config = dict(
    n_kv_head=4,
    norm_eps=1e-05,
    positions='learned',
    attn_scale=0.177,
    parallel_block=False,
    init_std_down=0.0729,
    warmup_steps=200,
)
Each number is 128 + 32 x the weight over its row's rms, rounded and kept within 0 to 255. Layers, rows and columns count from 0. The size above them is the row's rms in percent of the matrix's.

# layer 2 MLP up, 512x128, rms 0.0729, rows 455-508, columns 0-127
size [ 92  99 100 106  98 102 103  85 104  98  93 101 102  77  93  94 113 108 124 103 100 114 108  86  94  93  94 105  21 101 118  97  90 136 102 106 106  90  88 113 101 111  82 114  99 109 100 106  97  90  82  96 101 106]
[[137 102 143  98  71  79 175  76 199 151 106 120 155 174 140 144  59 125 147 141 123 131 104 173 127 138 132 149 123 124 173 141 107 128  98 152 143  99 173 196 144 166 116 112 126 125  94 117 142 110 121 101 120 109 136 164 125 140  83  68 115 129  68 197  69 128 104 132 119 193 172 110 184  94  96 133 160 120 130 137 141 119  85 156 148  65 144 166 136 139 175  99 145 112 132  95 103 104 147 190 130 136  88 152 151 120 124 108 116 180  67 153 113 119 121 198 181 161 109 102 117  57 132  82 143 148 105 179]
 [186 129 153 148 165 171 113 111 167 112 161 161  98 158 135  55 148 113  71 112  99 182 145 159 151 172 135 113 142 151  97 158  96 137 151 125 105 150 138 159 133  33 159 133 127  70 128 163 130 192 118 116 144 139 142 111 136 116 134 178  95 137 127  93 153  90 123 117 161 110 149 106  93 134  95  78  95 104 177 142 153 173  93 114 188  94  92 174 123 150 106 193 126 122 149 149 133 122 146 163  93 166 143  71 178 159 109  73 119  62 119 116 125  75 134 165 126 128 113 110  99 188  79 125 133  91 178  85]
 [111 163 162  96 147 181  94  98 137 143 159 135 184 121 120 196 111 122 110 113 123  63  91 193 123 145 144 175 151 166 150 122 140 143 160  96 137 108 127 174  86 157 170 141 108 114 105 112 127  81 137 107 122 120 120 114 118 146 145  90 137 129 128 115 127 154  98 144 175 110 159 161 107 180 173  98 131 108 136  32 113 105 137  87 115 126 124 113 140 135 146 145 119 118  84  65  94 164 102 139 152 182 116 132 132 100 102 172 198  82 151 143  62 171 103  92  64 236 171 105 144 155  92  99 119 104 147 130]
 [120 113 157  89 170 125 119 116 139 169 140 162 130 129 144 117  75 186 107  90 133  98 101  80  95 137  89 155 145 200 133 140  95  77 185 116 124 140  74  87 123 184  79 124 113 142  98 174 142 151 145 106 142 189 114 114 157 179 121 150 154 141  89 106 166 124  98 126  93 145 139 164 114 153  32 153 167 107 166 141 171 160 120 111  71 131 119 165 104 110 135 112  68 141 123 103 182  90 117 187 137 133 125 115 190  92  75 113 198 132 143 146 125 163 111 118  83 146 133 141 100 172 155  97 117 138 158  68]
 [ 84 138 166 123 155 219 141 131 126 100 114 143 148 115 113  89 142 129 112 140 100 132 197 137 174 108 119  89 118 137  85  97 180 119 105 131 130 120 184  55 114 147  80  98 166 126 129 112 167  95 174 139 100  82 171 200 116  50 139 172 137 146 140 155 143 177  86 132 183 144 125  96  87  92  91 127 130 148  81 168  96  93 133 124 162  63 121 114 119 144 131 122 132 165 118 116 129 132 129 125 126 129 119  73 161 127 154  96 147 159 101  88 131  73 180 174 154 127 135 112  98 103 209 109 153 108 195 146]
 [156 140 122 134 150 119 161  57 146 131 187 157 115  61 150 234 118 156 130 100 100  96 109 178 133  96 157 110 109 115 170 166  99  66 108  58 105 102 130  96 150 138 124  99 167  96 106 119 112 133 147 106 145 144  74 153 119  63 128  97 145 120 141 101 169  86 146  91 125 144 136 141 194 115  80 113 146 142 125  77 118 177 158  96 160 124  95 108 164  73 139 107 116 156  74 173 126 164 140 111 129 130 162 106 105 120 107 110 115 134 132 196 150 155 154 133 113 146 140 137 104  95 123 199 208 113 142 173]
 [181 101 139 157 123  92 161 133 147  88 131 115  69 135 127 155 126 115 239 129 116  61  84 124 103 112 142 131  84 111 133 198 102 143 117 122  98 118 132 146 132 134  75 112 103  64 130  61 128 113 121  97 122 100 169 154 159 160  99 131 127 170 137 112 128 176 172 196 116 128 115  89 121 124 125  75 160 133  99 113 104 158 157 114 200 117  78 116 166 101 130 162  96 147  88 164 160 103 111 164 105 156  81 183 131 166 156  95 158 101 111 162  84 120 143 134 112 123 127 144 109 188 167 110  55 155 106  92]
 [108  92 177  70  95 113 132 128 144 115  84  90 138 158 116 136 116 126 162  93  99  75 137 164 114  61 201 151 115 137  90 165  91 159 127 203 150 156 147 126 100 169 179 108 138 157 130 130 103 145 133 160  78 108 141 118  76  95 106  72 195 145 153 145 145  85 130 129 149 177 229 137 131 108  86 159 119 172 166  91 148 172 153 137 153 107 141 114  87 135 159 146  92 154 161 111 147 121  97 135 119 157  91 139  98 149  53 150 159 154 120 128 142  93 152 125  63 135 151 147 152 112 105 164 147 145  61 135]
 [131 156 111 159 117 155 137 139 146 118 109 121 197 155 132 144 115 170 121 103 116  70 101 128 168 152 127  90 132 161 100 155 169 117 120 136 135  82  91 103 133 149 172 145 136 140 115 128 130 198 203 133  75  98 182  94  96 126  54 172 183 154 144 115 200 130 138 158 108 148 175 116 132  94 118 125 190 158 130 149 177 194 105 115  93 160 107 154 103  88 154 158 118 148 170 169 122 109  99 150  94 144 116 152 115 186  80 133 135 129 139  70  90  62  48  97 129 120 128 117  72  91  98 122 141 103 135  96]
 [ 90 138 133 119 138 138 157 105 161 114 173 117 105 131 128  52 153 182 141  98 116 151  51 155 144 140 121  94 120  72 145 202 103 119 127 162 109 173 121  92 169 126 180 129 203 138 105  99 106 111 140  87 155 152  90 126 174 135 114 147 121  93 122 106  94 117 132 139  87 162 159 126  66 172 109 114 113 113 133 134  80 172 187 137 131  77 213 175 150 114 124 145 115  95 133  51 141 103 135 137  84  63 142 114 135 164  98 174 135 166 158 106 168  79 134 124 125 151 164  91  89 147  96 138 147 132  68 131]
 [130 173 137 130 127  75  89 124  90 129  94 123 209 140 161 112 154 149 128 107 106 139  77 189 127 172 147  75 160 156 129  99 136 124 126  88 165 146 159 178 147 116 199 147 159 143  63 106 104 163 134 157 173 128 104 103 120 139  81  73  81 148 120 136 110 155 110 127 130 121 137 117 100 172  75 107 144 157 145 139 133 120 117 114 154 159 200 157 122 151  89  91 176 121 118  77 129  71  99 134 126 133  84 123 125  73 135 152 149 204  94  54 109 130 142 120 152  77 121 164  62  84 140 106 100  84 163 145]
 [174 180 138 126 123  83 109 152 190 162  99  90 109 135 115 161 104  86 116 109 109 130 100 137  89 144 115 136 145 187 110 120 150   9 179 168 131 139 164 122 146 138 152 134 127 124 109 170 100 132 169 169  62 138  71  94 107 133 137 124 119 152 116  91  69 143 148 105  96  93 206 142 113 138 139 115 208 134 183 180  87  72 130 109 103 139 149  78 161 135 131 144 143  72 135 131 135 131 143 146 114 116 135 159 112  87 149  89 196 108 127 138  47 119 132 154 132 127 117 117 141 119  73 144 135 128  82 100]
 [151 169 114 148 121 175 112 141 154 115 110 157  82 147 134 113 166 120  86 150 149 131 126  65 130 114  93  56  89 100  43 126  71 162 160 121 107 106 119 199 114  66 110 155 118  88 138 113 117 166 118 156 128 140 173 131  50 136 112  77  49 114 110 152 218 151 142 207 192 172 122 123 140 139 164 119 117  82  99 147 144 127 119 123 163 134 110 129 137 160 129 162 102  88 121 152 142  89 165 143 159 117 146  87 118 167 120  89  79 133 177 151 128 136 159 103 130  89  92 125 144 157 138 110 141 116 154 165]
 [161 136 131 135 164 117 138 140 118 125 179 128 115 138 147 100  80  57 128 123 135 100 139 121 146 129 127 113  87 161 171  98 164 108 159  86 140 118 101 112 127 139  87 105 141 128 124 191 178 159  79  29 147 144 151 111  91 196 143 122  79 123  87 201 173 195 121 158 109  68 134 169 110 141 120 147  96 162  98 157 167  92 121 105 162 137  88 108 126  97 107 123 129  35  62 102 109 107 119 170 165 138 124 149 105 128 111 107 123 141 157 152  62 152 131  83  95 137 139 158 138 142 109 129  51 145  89 118]
 [111 140  65 187 156 111 116 194 122 140 118 161 110 139 139 124 136 127  96 158 114 134 151 137 166  64 107 100 139 104  48 156 133 101 158 143 159 132 225 167  95 135 179 162 171 124 112 134 136 173 150 109 157 104 129 100 111 110 101 155  73  60  73 119  91  65  81 135 125 151  83 125 130 117 105 170 103 142 145 169 156  73 140 128 105 147 132 133  68  97  86 184 112 167 139 115 148 132 106 139 153 140 151 143 156 114 152 130  84 142 133 119 126 119 173 142 128  29 135 145 168 121 196 102 165 131 133 110]
 [147 119 142 181 162 142 157 133  73 161 217 150 104 103 111  82 134 109 116 191 156 103 115 106 175  79 161 165 192 105 132 189 131 125 138 103 128 138 153 132 108  91  95 168 119  92 168 143  92 128  95 149 138 167 143 103 107  82 100 164  65 129 168 128 128 134 152 192 134 111 174 129 144 113 166 118 144 115 133  97  82 152 134 127 150 133 130 149 108  95  94  38 112 134  55 147 137 106 151 130 115  98 116  83 123 135 169 162 136 133 148  85 161  83 170 126 223 146 109 113  74 106 142 114  90 167 118 139]
 [149 133 146 176 121 130 117 150 134 107 160  70 101 116 123 114 150 112 153 108 116  52  92 131  90 133 129 114 117 116 129 134 166 132  91  86 111 108 114 122 105 160 159 152 131 134 176 131  87 114 121 119  97  80 123 170 153 196  28  97  97 201 123 118 121 115  92 140 150 119 148  95 171 160  96 156 136  98 176 121 114 182 119  98 129 149  60 142 190 160 106 159 110 122 139 155 152 158 143 108 123 135  63 162  83 158 167 126 120 169 126 115 138 171 157 135 125 123  59 148 106  96 162 127  72 104 100 238]
 [134 126 113 147 133 120 140 139 129 105 168 221 119 117 110 160 172 153 163 112 104 150 134 109 118 144 132 100 127 139  68 164  91 121 127 113 128 157 175 155 122 135 148 160 145 149 101 143 121 148 146 158 158  87 122 179  94  59 166 174 102 130 219 114 124 128  85 108 192 145 136 131 183 147 105 115  85 134 124  90 146 157 169 127 152 131 137 126 117 117  21 140  85 111  71 156 117 101 164  82 171  92  86 107 125  92 113  90 130 133  91 196 120 129 199 168 166  97 104 172 135  67 164 116 144 107 141 117]
 [189 111 104 150  86 179 137  98  82 144 119 153 128 121 167 154 186 112 145 127 177 115  96 156 138  84 161 148 138 141 143 109 153 109 158 123  75  94 141 110 152 172 135 156 160 139 139 112 161 139 136 107 135  78 164  84 131 137 102 221 210  76 105  74 137 126 191 142 113 162 147 147 186 135 152  59 188  77 179 175 111 133  63  88 109 148 129 138 106 151 148 122 116  98 148 134 108 139  95 112 161 150 136 133 155 125  62  61 160 123  92 114 152 142 111 110 129 121 161 112  80 138 114  98  80 107 126  93]
 [153 116 105 170 128 157 126 220 148 155 161 126 108  98 134 103 107 154 179  89  99 155  86 134 113 181 187 142 132 126 124 144 200 124 134 187  94 117 128  94 110 167 149 124 165 139 126 122 124 158 122 136 140 134  98 113 148 168 102 113 168  89 154 164 113  24 115  65 117 120 168 143  64 106  77  89 156 119  92 149  86 130 115  86 148 170 179 113 181 150 130 164 104 131 136  72 126 156 103 117 103 170 119  98 134  99 183 105 192 130 125 115 155  87 130 124  58 127 108  94 118  86 160 125 126  87  99 143]
 [152 110 176 143 106  38  69 138  92 133 127 112 131 142 135 141  75 107 112 154 146  59 176 137 142  84  92 102 115 147 200 166 119 160 125 146 106 103 178 150 105 170 170 107  93 134  77  61 119 113 145 106  95 125 141 125 122 173 109 122 121 210 110 107 135  85 140 146 134 123 138 126 127 156 108 114 126 119 152 173  95  99  83 150 139 127 208 137 107 135 118 104 115 136 162  95 162  94 158 164 153 162  78 162 100  91 141 125 129 149 173  54  97 113 173 148  60 134  82 126  88 109 109 111 168 183 150 123]
 [177 138 119 145 180 138 117  90 116 110  90 124 141 109 102 122 117 126 118  92 192 164 123 117 147 120 137  73 124  75 164 116  65 145 169 144 120 108 123 103 135 195 191 127 167 144 113 110 128 123 175 165 142 105 121 157 112  88  85 171 109 149 135  73 138 188  53 144 149 134 164 157 102 170 154 141 138  47  90 133 181 169  75 130 123 113 152 117 112 193 110 161  69 120 112 152 145 117  88 105 172 143 106  92 110  83 123 163 143  69 111 132 157 177 189 170 147  85 162 122 138 123 154 125 131 160 101  81]
 [119 168 165  46 138 192 174 121 133 130 131 160 137 178 156  93 149 126 105 108 109 143 172 142 129 116 144 143 124 147 110 166  73 150 104 123 134 124 102  63 141 134 177 126 118 132 169 126 171 119 108 139 108 126 127 128  93 125 116 157 111  91  95 128 106 155 103 137 126 123 177 142 186 129 194 147 110 142 132 102  77  80 205  95 112 147 128 123 143 172 198 130 157 121 149 135  94 118 151 131 116 128 129 127 138  60 152 156 153  81  57 151 126 136  83 126 163  26 148  34 128 182  79 119 114 143 105 108]
 [152  97 142 128  85 196 139  99 194 120 190 120 107  79  97 121 113 104 127  98 158 104 147 161 146 117 164 112 170  35  97 108 175 179 187 147 153  93 177  91 102 142 135 114  76 149 130  92 148 143  92 171 162 108 102 165 102  90  90 169 101 120  90 138 111 134 112 181 176 127 120 139 108 152 143 118  82 140 100 208  89 105 126 179 139 104 106 178 157 123 158 189 150 101 120  97 157  86 133 108  80 141 103  89 198 175 173 149 102 132  94 136 109 111 126 103 107  97 139 110 121 119 114 154 134 140 149 150]
 [ 71 176 125 158 150 101 124 142 153 123 150 148 110 102 140  95 168 169  88 104 151 153  93 116 123 130 133 132 102 140 148 127  77 100 166 163 126 159 114 157  80 152 126 127 132 123  86  83 131 119  66 110 126 109 113 107 182 154 200  61 151 144 158  91 140 137  84  76 156 170 101 167  73 153 161 177 130 148 147 116 185 107 110 126 135 114 141 103  90  95 197 146  97 169  65 132 158 117  62 169 112 117 143 193 108 184 135  74 173 137  92 106 118  85 160 138  79 178  82 134  98 139 134 117 161 107  93 105]
 [165 120 144 151 136 119 108 178 118 135 139 146  89 175 117 102 131  60 214  46 146 104 131 130 164 103  92 130  47 126 129 155 158 134  97 118  86  45 149  99 157 121 116 131 210 117 166 140 161 113 160 146  73  94  55 176 152 165 121 103 174 159  85 144 134 117 124 162 134 108 165 134 100 151 124 120  61 133 131 152 193 168 172 132 133 130 110 125 115  79 137  85 121  97 127 151 121  97  94 147 169 144  98 107 128 144 119 124 140 114 121 118  82  89  65 131 130 155 112 131  95 153 106 188 121 145  93 117]
 [157 171 133 123 120 144 124 123 141  76 180 172 116 168 152 120 138  88 178  81 164  51 148 140  92  71 107  90 121 122 130 145 148 192  98 140 131 111 168  83 102 122 171 103 138  95 116 125  96 100 129 154 109 139  98 122 126  86 138 136 151 104  69 122  90 169 102 161 152 150 158 136 131  59  82  93 147 123 117 114 138 121  81  91 116 174 115 170 190  70 161 103 143 151 120 125 150 109 120 102 157  96  78 140 212 120 158 130 169  93 164 121 148 137  79  97 186 146 114 166 149 129 100 170 137  81  51 152]
 [150 165 126 118 143 151 122 112 102 101 167 110  94 153 116 157 132 126 161  85 176  64 130 114 147  27 114 143  84 102 134 139 127  65 154 217 159 116 124 178 133 125 167 121 106 115 148 153 116  95 149  93 106  84 130 132 188  71  95  91 105 115  48  51  98 100 109 124 167 126 141 145 157  85 135 153 141  85 131 107 107 187  95 101 133  96 137 157 148 103 128  86 167 141 140 131 164 131 126 127 162 108 169 136 139 120 221 123 117 132 151 133 153 137 142 156 158 114 166 178 105 154  64 167 135 150 144  95]
 [162 107 152 165 145 191 109  84 180 131 175 180  93 133 123 111 128 137 159  84 201 135 200 151  68 128 128 103  88 115  78  74 134 125 155 162  97 101 178 121  93 127 111 194 102 123 100 139 147 163 135 134 104 101 122 176  49  80 102 120  99 143  98 100 162 127 218 143 175 157 120 134 152 123 126 122 186 170 131 137 119 172 122 110 137 181 155 124 176 132 142 119 117 169  92 119 125 121  94 139 121 135 112 138  98 110 144  99 116  77 160  46 115  66 128 126 112 127 136 111 124  90 103  77 154 111 133 134]
 [151 123 155 135 168 118 146  71 145 130 191 164 105  85 127 111  88  92 145 157 184 113  94 127  92 167 103 149 132 119 142  97 114 115 118 209 132  90 128 168 113 159 104 203  94 140  85 152  89 119 161 101 147 158 206 147 134  89 102 102 110  97 161 122 132 101  93 100 100 110 137 172 103 134 137 134 145 134 144 149 166 164 170  85 159 153  87 139 145  63 132 188 129 141 108 171 162 108 120 187 133  95  95 165 130  83 122 123 210 158  92 138 105 139 126  70 126 144 124  55 168 123 127 102 131 140  87 182]
 [106 127  96 158  89 133 112  99 123 147 131 162 111 158 129 144 184 142 168 104 154 192  55  95 123 141 105 128 139 149 206 116 102 121  87 100 102 111 111 123 102 137 167 143 125  82 163 106 187 162 122  90  86 191 145  92  87 104 151 143 136 116 129 131 107 102 173 170 128 119 124  97 147 159  77 207 151 110 174 107 119 148 147 144 195 120  93 168 152 117  56 155 141 151 157 101 114 142  90 111 102 155 101 114 167 116 197  82 139 103  95 136 122  99 120  69 104 153 137 194 165 126 106 108 176  76 136 175]
 [156 154 186  73 129 138 134 119 194 149  90 122 101 103  98  85 149 144 152  55 100 121 141  57 106 114 113 149 121 125 141 149 160  84 113 154 115 126 143 161 138 109 182 127  90 117 126 176 211  83 158 117 140 122 117 100 166 112  61 142 149 156  89 136 109  36 189 139 115 174  98 111 179 154  94  99 132 113 134 125 115 131  89  92  88  91 122 174 104  84  92  90 150 140 125 163 176 125 114  80 140 103 169 161 126 155 150 106 123 144 101 106 142 108 142 145  54 138 183 122 128 156 162 106 123 167 179 125]
 [111 152 140 154 168 107 137 158 128 129 158 118  86 111 126 104 131 178 123 160  75 120 196 110 148 101 121 117 192 170 108  85  78 102 139 111  97 125  66 195 130  97 115 124 174 118 113 179 182 160 157 164 119 162 140 159  89 123 185 179 111 129 131  79  98 114 130 117 154 120 152 127 154 138 122  91 126 127 127  50 156 142 133 113 121 117 175  94 161  85  51  57 147 144 138  92 164 171 129 156  88 128 101 129 149 129  89  92 158 121  67 192 121 115  71 124 164 140 142 154 127  90 150  87  67 153 119 108]
 [116 150 125  95 157 134 129 176 102 120 162 121 103 163 167 185 166 224 146 111 120 140 100 157  94 134 104 121 139  95 164  84 104  88 139 131  82 105 182 120  92 141 114 172 141 128 151 103 109 159 114 111 119 153 138 123 112 101 124 102  69 164  89 171 149 137 157 152 121  80 138 127 145 180  91 139  86  92 144  56 104  96 160 127 110 123 179 145 160 131 108  54 133 136  75 102 155 111 137 120 145  98 165 139 130  52 192 128 140 109  58 157 112  97  81 123 145 181 160 208 131 139 113 157 108 186 131 122]
 [ 84 119 179  90 127  91  63 182 140 156 123  98 136 155 135 162 131 113 104  72 115 201 125 136 105  93 168 139 118 152 125 192 142  90 141 164  86 149 189 104 135 110 113 111 127 150 106  73 128 165 134 122 109 128  97 130 164 192 100 132 155 162  99 129 180  71  86 170  71 132 149 121  75 167 114 123 112 105 118 107  96 129 199 150 168 103 168 106 145 152  83 163  61  99 164  98 142 158 108 110 140 137 147 157 126 179 117 136 202 128 109 110 149 126 144 133 147 118  78  75  61 131 160 166 103 107 144 117]
 [119 104 116 144 125 128 136 147 110 170 164 114 140 133 163 117 127 104  91 128 115 139  95 135 198 137 119 134 126 102  73 142 127 139 168 131 149 163 175 162 122  93  62 151 166 126  51 110 125 160 143  97 102  73  95 132 163 105  76 145  99 131  78 150 104  88 104  86  69 156 143 169 164  72 126 189 119 115 129 139 161 150 123 153 114 124 153 182 128 108  98  92 100 141 117 126 170 146 134 144 163  90 202 114 124 141 145 153  50 185 106 158 200 153 187 129 161  98 208 126 189 152 113 143 118 110 167 126]
 [168 134  83  99 148 119 147  92  74 156 144 115 135 143 127 128 138 147 109  81 168 125 106 148 121 140 132 167 113 134 145 134 111 156 162 128 136 173 155 114  88 148 136 153 105  74 124  86 117 132  53 150 182 136 164 112 153  90 152 162  99  87 170 119 155 138 111 145 143 117 162 141 161 122 110  95  78 108  67 137 165  98 148  93 184 156  97  88 136  98 134 150 185 143  94 151  83  63 106 107 154 143 148 181 172 116 147 115 102 140 187 154 119  88 142 123 148 154 130   0  87  99 112 166 207  91 152 128]
 [155 203 116 126 165 171  97 151  65  78 165 139  66 133 100 136 111 106 155 143 130 118 108 125 124  73 153 167  93 127  70 170 142 125 121 152 146 160 173 154  97 179 130 122 182 118 121 115  91  93 139 118 148 175 144 110 117 101  49 132 131 201 173 144 155 149 134 140 139 119 162 161 153 162 134 114 102 103 132 117 182 123 126 176 141 139 114 131  97  98 162 120  97 117 129 174 112  92 158 162  89  77 114 102 119 129  71 171 127 172 170 146 137  51 102 137 104 160 107 179  91  81 179 149  79 171 116  89]
 [108 196 129 145 113 117 156 120 121 130 133  98 105 122  86 131 105  99 175 154  72  86  85 146  69  90 162  80  70 134 131 119 205 150 121 105 111 120 142 120 114 200 125  65 136 146 114 102 130 114 132 158 127  81 161  71  93 143 184 149 156 183 123 131  83 119 138 150 147 168 182 102 159 126  91 173  84 110 123 124 118 116  87 106 133 149  95  68 168 100 146 146 117 105 162  44 169 120 153 182 139 103 103 163 118 157 126 124 144 103 164 156 162  75 113 130 108 176 103 126 108 177  75 142 110 127 162 173]
 [161 159  73 128 133 128 117  90 149  94 153 110  99 193 134  93 152 150  98  73 103 120  94 115 171 157 118 171 131 161 103 138 106 153 139 171 187  98 126 139 147 136 184 118 163 132 123 124 127 103 158  88 112 180 113 128 179  89 154 181 111  94 183 152 151 125 100  77 140 163 169 130 116  50 160 155 108 122 161 114 123 121  99  99 137 101 143 129 117 132 101 140 152  64 114 185 133  38 102  72 157 134  81 125 148 106 117 111 123 149 208 137 124 140 110 150 126  92 131  74 188 170 145  67 119  77 137 163]
 [ 87 171 144 123 154 128 158  91 178 145 101 132  98 113  87  81 115 146 169 132 117 197 112 173 144  99 175 125  71 112  91  62 143  94 142 125 124 144 146 127 130 121 122 158  92 104 112  82 149 141 129 129 150  90 208 167 142 133  63 135  56 176 162 137 118 168 131  88 174 165  85 148 137 149 155 111 137 132 128 169 143 121 143 157 163 175 144  39  76 143 150 110 109 127 129  93 136  97 129 179 129  92 140 132 124 154  89 151  92 140 138 112 157 110 101 138 142 116  71 156  67 138 144  68  65  64 149 118]
 [110  75 130  94 134 155 149 141  58  82 151 105 165 162 166 141 141 105 133 148 142 107 126 172 168 115 184 126 111 139  90  94 102 162  93 112 132 110 134 145 157 108 129 111 154 170  96 127 152 187 127  86 132 199  91 123 158  94  88 166  84 119 173 123 144 131 133 134 128 111 158  96 187 113 152  83  94  74 109  83 104  79 168  61 106 154 106 181 149 110 139 147 114 185  82 144 128 117  94 106  96 129 122 142 193  32 164 148 141 129 113  97 173 129 149 146 189 141 158 148 131 108 191 155  90 154 123 144]
 [101 135 215 110 171  86 160  93 157 124 123  40 157 150 127  95 119 182 132 112 149 122 149 150 150 112 150  95 124 143  97 101 118 150  10 110 134 136 104  70 167 130 152 152 114  84 111 157 133  89 144 155  83 157  76 132 156 164  42 148 128 167 117 134 113  60  80 143 105  51 128  98 154 177 142 130 113 123 126  96 138 150 145 121 131 141 151 137 126 168 101 116  93 124 211 121 163 157 102 141 144 110  91 159 118 158  81 136 137 144 146 116 134 149 117 183 128  86 109  93 123 142 156 100 150 128 151 161]
 [168 153 102 145 171 109 180 161  51 111 124 130 112 142 164 168 149 124 133 172 169 141  89 124 132 153 192 127 112 117 113 136 120 117 138 102 124 127 155 127  79 170 114 115 140 158 128 115  89 117 114 171 105 120  72 103 154  91 102 142 197 123 117  84  85 187  64 164 119 110 138 164 180  70 145 112  73 134 118 126 126 136 155 132 157 122 120 138 115  65 116 179 102 157 115 183 120  80  75 141 180  75 181  60 128 181 128  98 130 121 159 162 145 138 130 176 174 116 101 192 113  91 183 116  98 128 129 137]
 [148  93  70 167  75 164 102 150 101  85 113  74 109 155  98 132 154 154 156  96 116 100 116 136 120 120 144  77 133 179 109 192 164  99 133 172 132 121 243 162 118 122 145 117 197 150 102 123 134 188 125 185 103 123 127  95  82 176 117 122 154 174 122 102  99 159  80 159  80 128 143  68 114 161  97  84  72 110 160 150 129 121 132  93 155 154 164 166 107 129  86 126 119 142 107  44 121 113 106 172 125 126  77 143 115 111 139 136 139 148 127 151 102 119 147 173 102  96 151 119 133 188 146 126  80 124 143 105]
 [150 141 130 195 114 103 136  89 104 123 129 134  88 141 147 116 149 114 108 110 157 128 212 145 170 115 102  69 139  92 137 107 103 114 113 131 160 125 162 135  78 135 141 142 117 141 115  94 124  66 106 129 115 135 138 143  72 109 153 129  90 120 132 110 139 163 136 131 180 125 172 166 155  85 194  90 145 144 128 170  59 121  99 118  76 115 101 176 117 113 120  83  96  57  98 129 141  75 121 160 127 187 134  89 169 130 192 106  40 114 134 140 125 191 141 145 227 138 105  72  93  95 151 136 144 115 139 113]
 [173  35 150 130 117 144  75 191 110 131 138 162 153  91 116  92 150 116  74 103 133 112  84  67 139 153  99 100  83  86 116 187 129 126 174 107 120 171 114 122 123 158 115 126 150 166 137 172 104 121 141  88 124  88 143 108 107 147 144 107 143 174 144 160  95  91 118 154 120 113 142 128 158 130  93 116 158 104 147 121 141  53 132  85 147 144 163 134 167 236  99 165  87 167 153 117  69 129 121 150 143 119 143 146 183 151 107 113 152 143  96  72 120 103 153 139 162  95 134 152 205  85 181 172 134 123 102 141]
 [148 145 165  76 133 103 174 187  53 138 100 136  48 113 115 101 116 170 156 163 138 150 161 142 132 161 143 179 128  80 134 131 130 142 118 148 149  69  79  90 116  92 171 154 143  75 112 120 142 131 102 128 168 184 126 133  70 152  97 140 115 134 121 125 143  84 156 152 172 113 134 132 157 103  70 149 165 181 108 143 153  91 148 217 113  95 153 125 178 186 126  76 102  70 112 171  92 108 118  89 130 110 128 159 132 136 164 120 120 161 163  82 124 105 123 121  86 109 137  67 169 147 124 160 134 153  91  81]
 [158  59 140 129  38 137 117 215 132 138 145 131 140 153 144 176  97 134  83 112 122 212 143 121 101 115 156  88 158 161 112 132 129 117 135 120 109 120 159  63 180 156 117 137 167 195 101 128  63 144 139 145 130 129 122  96 157 105  55 117 127 136 151 114 128 161  93 142  82 182 139 119 195 176 151 166 173 124 127 112 103 143 103  94 115 136 133 106 182 127 153 132  96  83 152  83 171 126  95 125 128 154 150 144 197  97  85 121 163 114 124  97 139 118 164 145 101  71 163 141 126  63 134 164 146 109 108 117]
 [112 180 124  66 131 142 135 138 134 136 126 135 150  77 206 145 127  87  84 126 123 118 160 135 149  85 163 139 133 162 116  86  96 173 193 133 110 184  94 125 112 144 165 191 179 135 174 178 133 100 110 127 221 164 103 122 138 138 206 127 138  88 147 124 108 127 130 149  96 115 181 121  86 102 119 128 132 133  84 135 165 146 129 155 101 133  76 113 120 130 127 147  82  96  31 112 158 154 138  74  73 128 134 122 143 113 141 129 111 140 135  95  74 106 126  56 135 119 103 131  81 135 159 118 110 140 205 136]
 [ 84  96 132 154 133 163 152 134 116 113 161 150 173 124 153 109 145 100 133 140  91 147  87  61  77  74 150 137 103 171 106 109 127 111  73  81 124 121  98  77 140 105 148 140 123  89 100 170 125 111 169 163 152 190  87 126 123 106 105 143 110 151 117 109 154 124 177 110 133 106 100  68 177 151 145  98 164 179 147  83 184 174 200 131 133 110  84 116 158 119 187 181 176 170 114 151  99 134 160 147 175 125 137 105 116  78 135  98 147 168  89 161 171 107  86  88 115 147 202 132 106 113 167 147  89  74 142 128]
 [ 63 129 131 114  74  56 180 130 129 170 185 114 164 158  97 142 125  82 132 165 153 105 139 118 162 119  83 127 133 137 126 172 155  99 109 136 114 104 145 174 217 174 127 114 111 107 120 167 131 107 106  95 115  97 102 165 136 135 146 165 102 130  95 174 122 151 110 139 105  89 124 101 229 132 127 159 177 130 141 136 145 151 156 112 152  43 128 139 132  83 144 170  74 144 140 131 143  92 134 183 180 134 102  69 116 108  86 127 146 160 142 120 103 115  78 165  93 120 143 109 174  73  72 170 161 130 146 121]
 [163 130 177 125 167 144 154 131 113 124 153 135 164 135 139 115 160 113 123 152 105  80 120 165  92 137 108 124 113 224 112 171 125 174 146 125 129  51 100 117 130 129 172 157 123  92 145 166 130 124  83 108 171 131 120 171  95 109 167 107 161 135 127 173 114 111  61 153 114 140 181 101  62  96 144 113  75 142 201  58 100 133 130 151  79 144 116 123 157 143 126  84  89 122 112 104  99  94 111 150 139 150 120 165 107 102 182 189  95  79 131 118 145  87 147 113 188 123  92  91  76 132  80 173 186 100 155 134]
 [133  77 114 153 110  56 120 149 100 211 145 145 107 190 126 102 185 136 126 160 156 119 123 100 147 130 154 143 168 102  61 140 136 105 123 110 170 111  95 123 146 119 138 195 122  67 134 109 116 163 111  86 212 120 139 149 145 183  19 140  94 136 126 137 159  70 135 123 148 149 137 160  84 107 111 149 106 134 126 123 170  45 122 113 135  87 137 135 194 131 127 136 104 139 144 108 114  67 148 116 118 171 150 164  89 153 120 110 107 158 146 151  79 170  95 127 134 150 152 122 140 104 135 126 203 144 141 151]]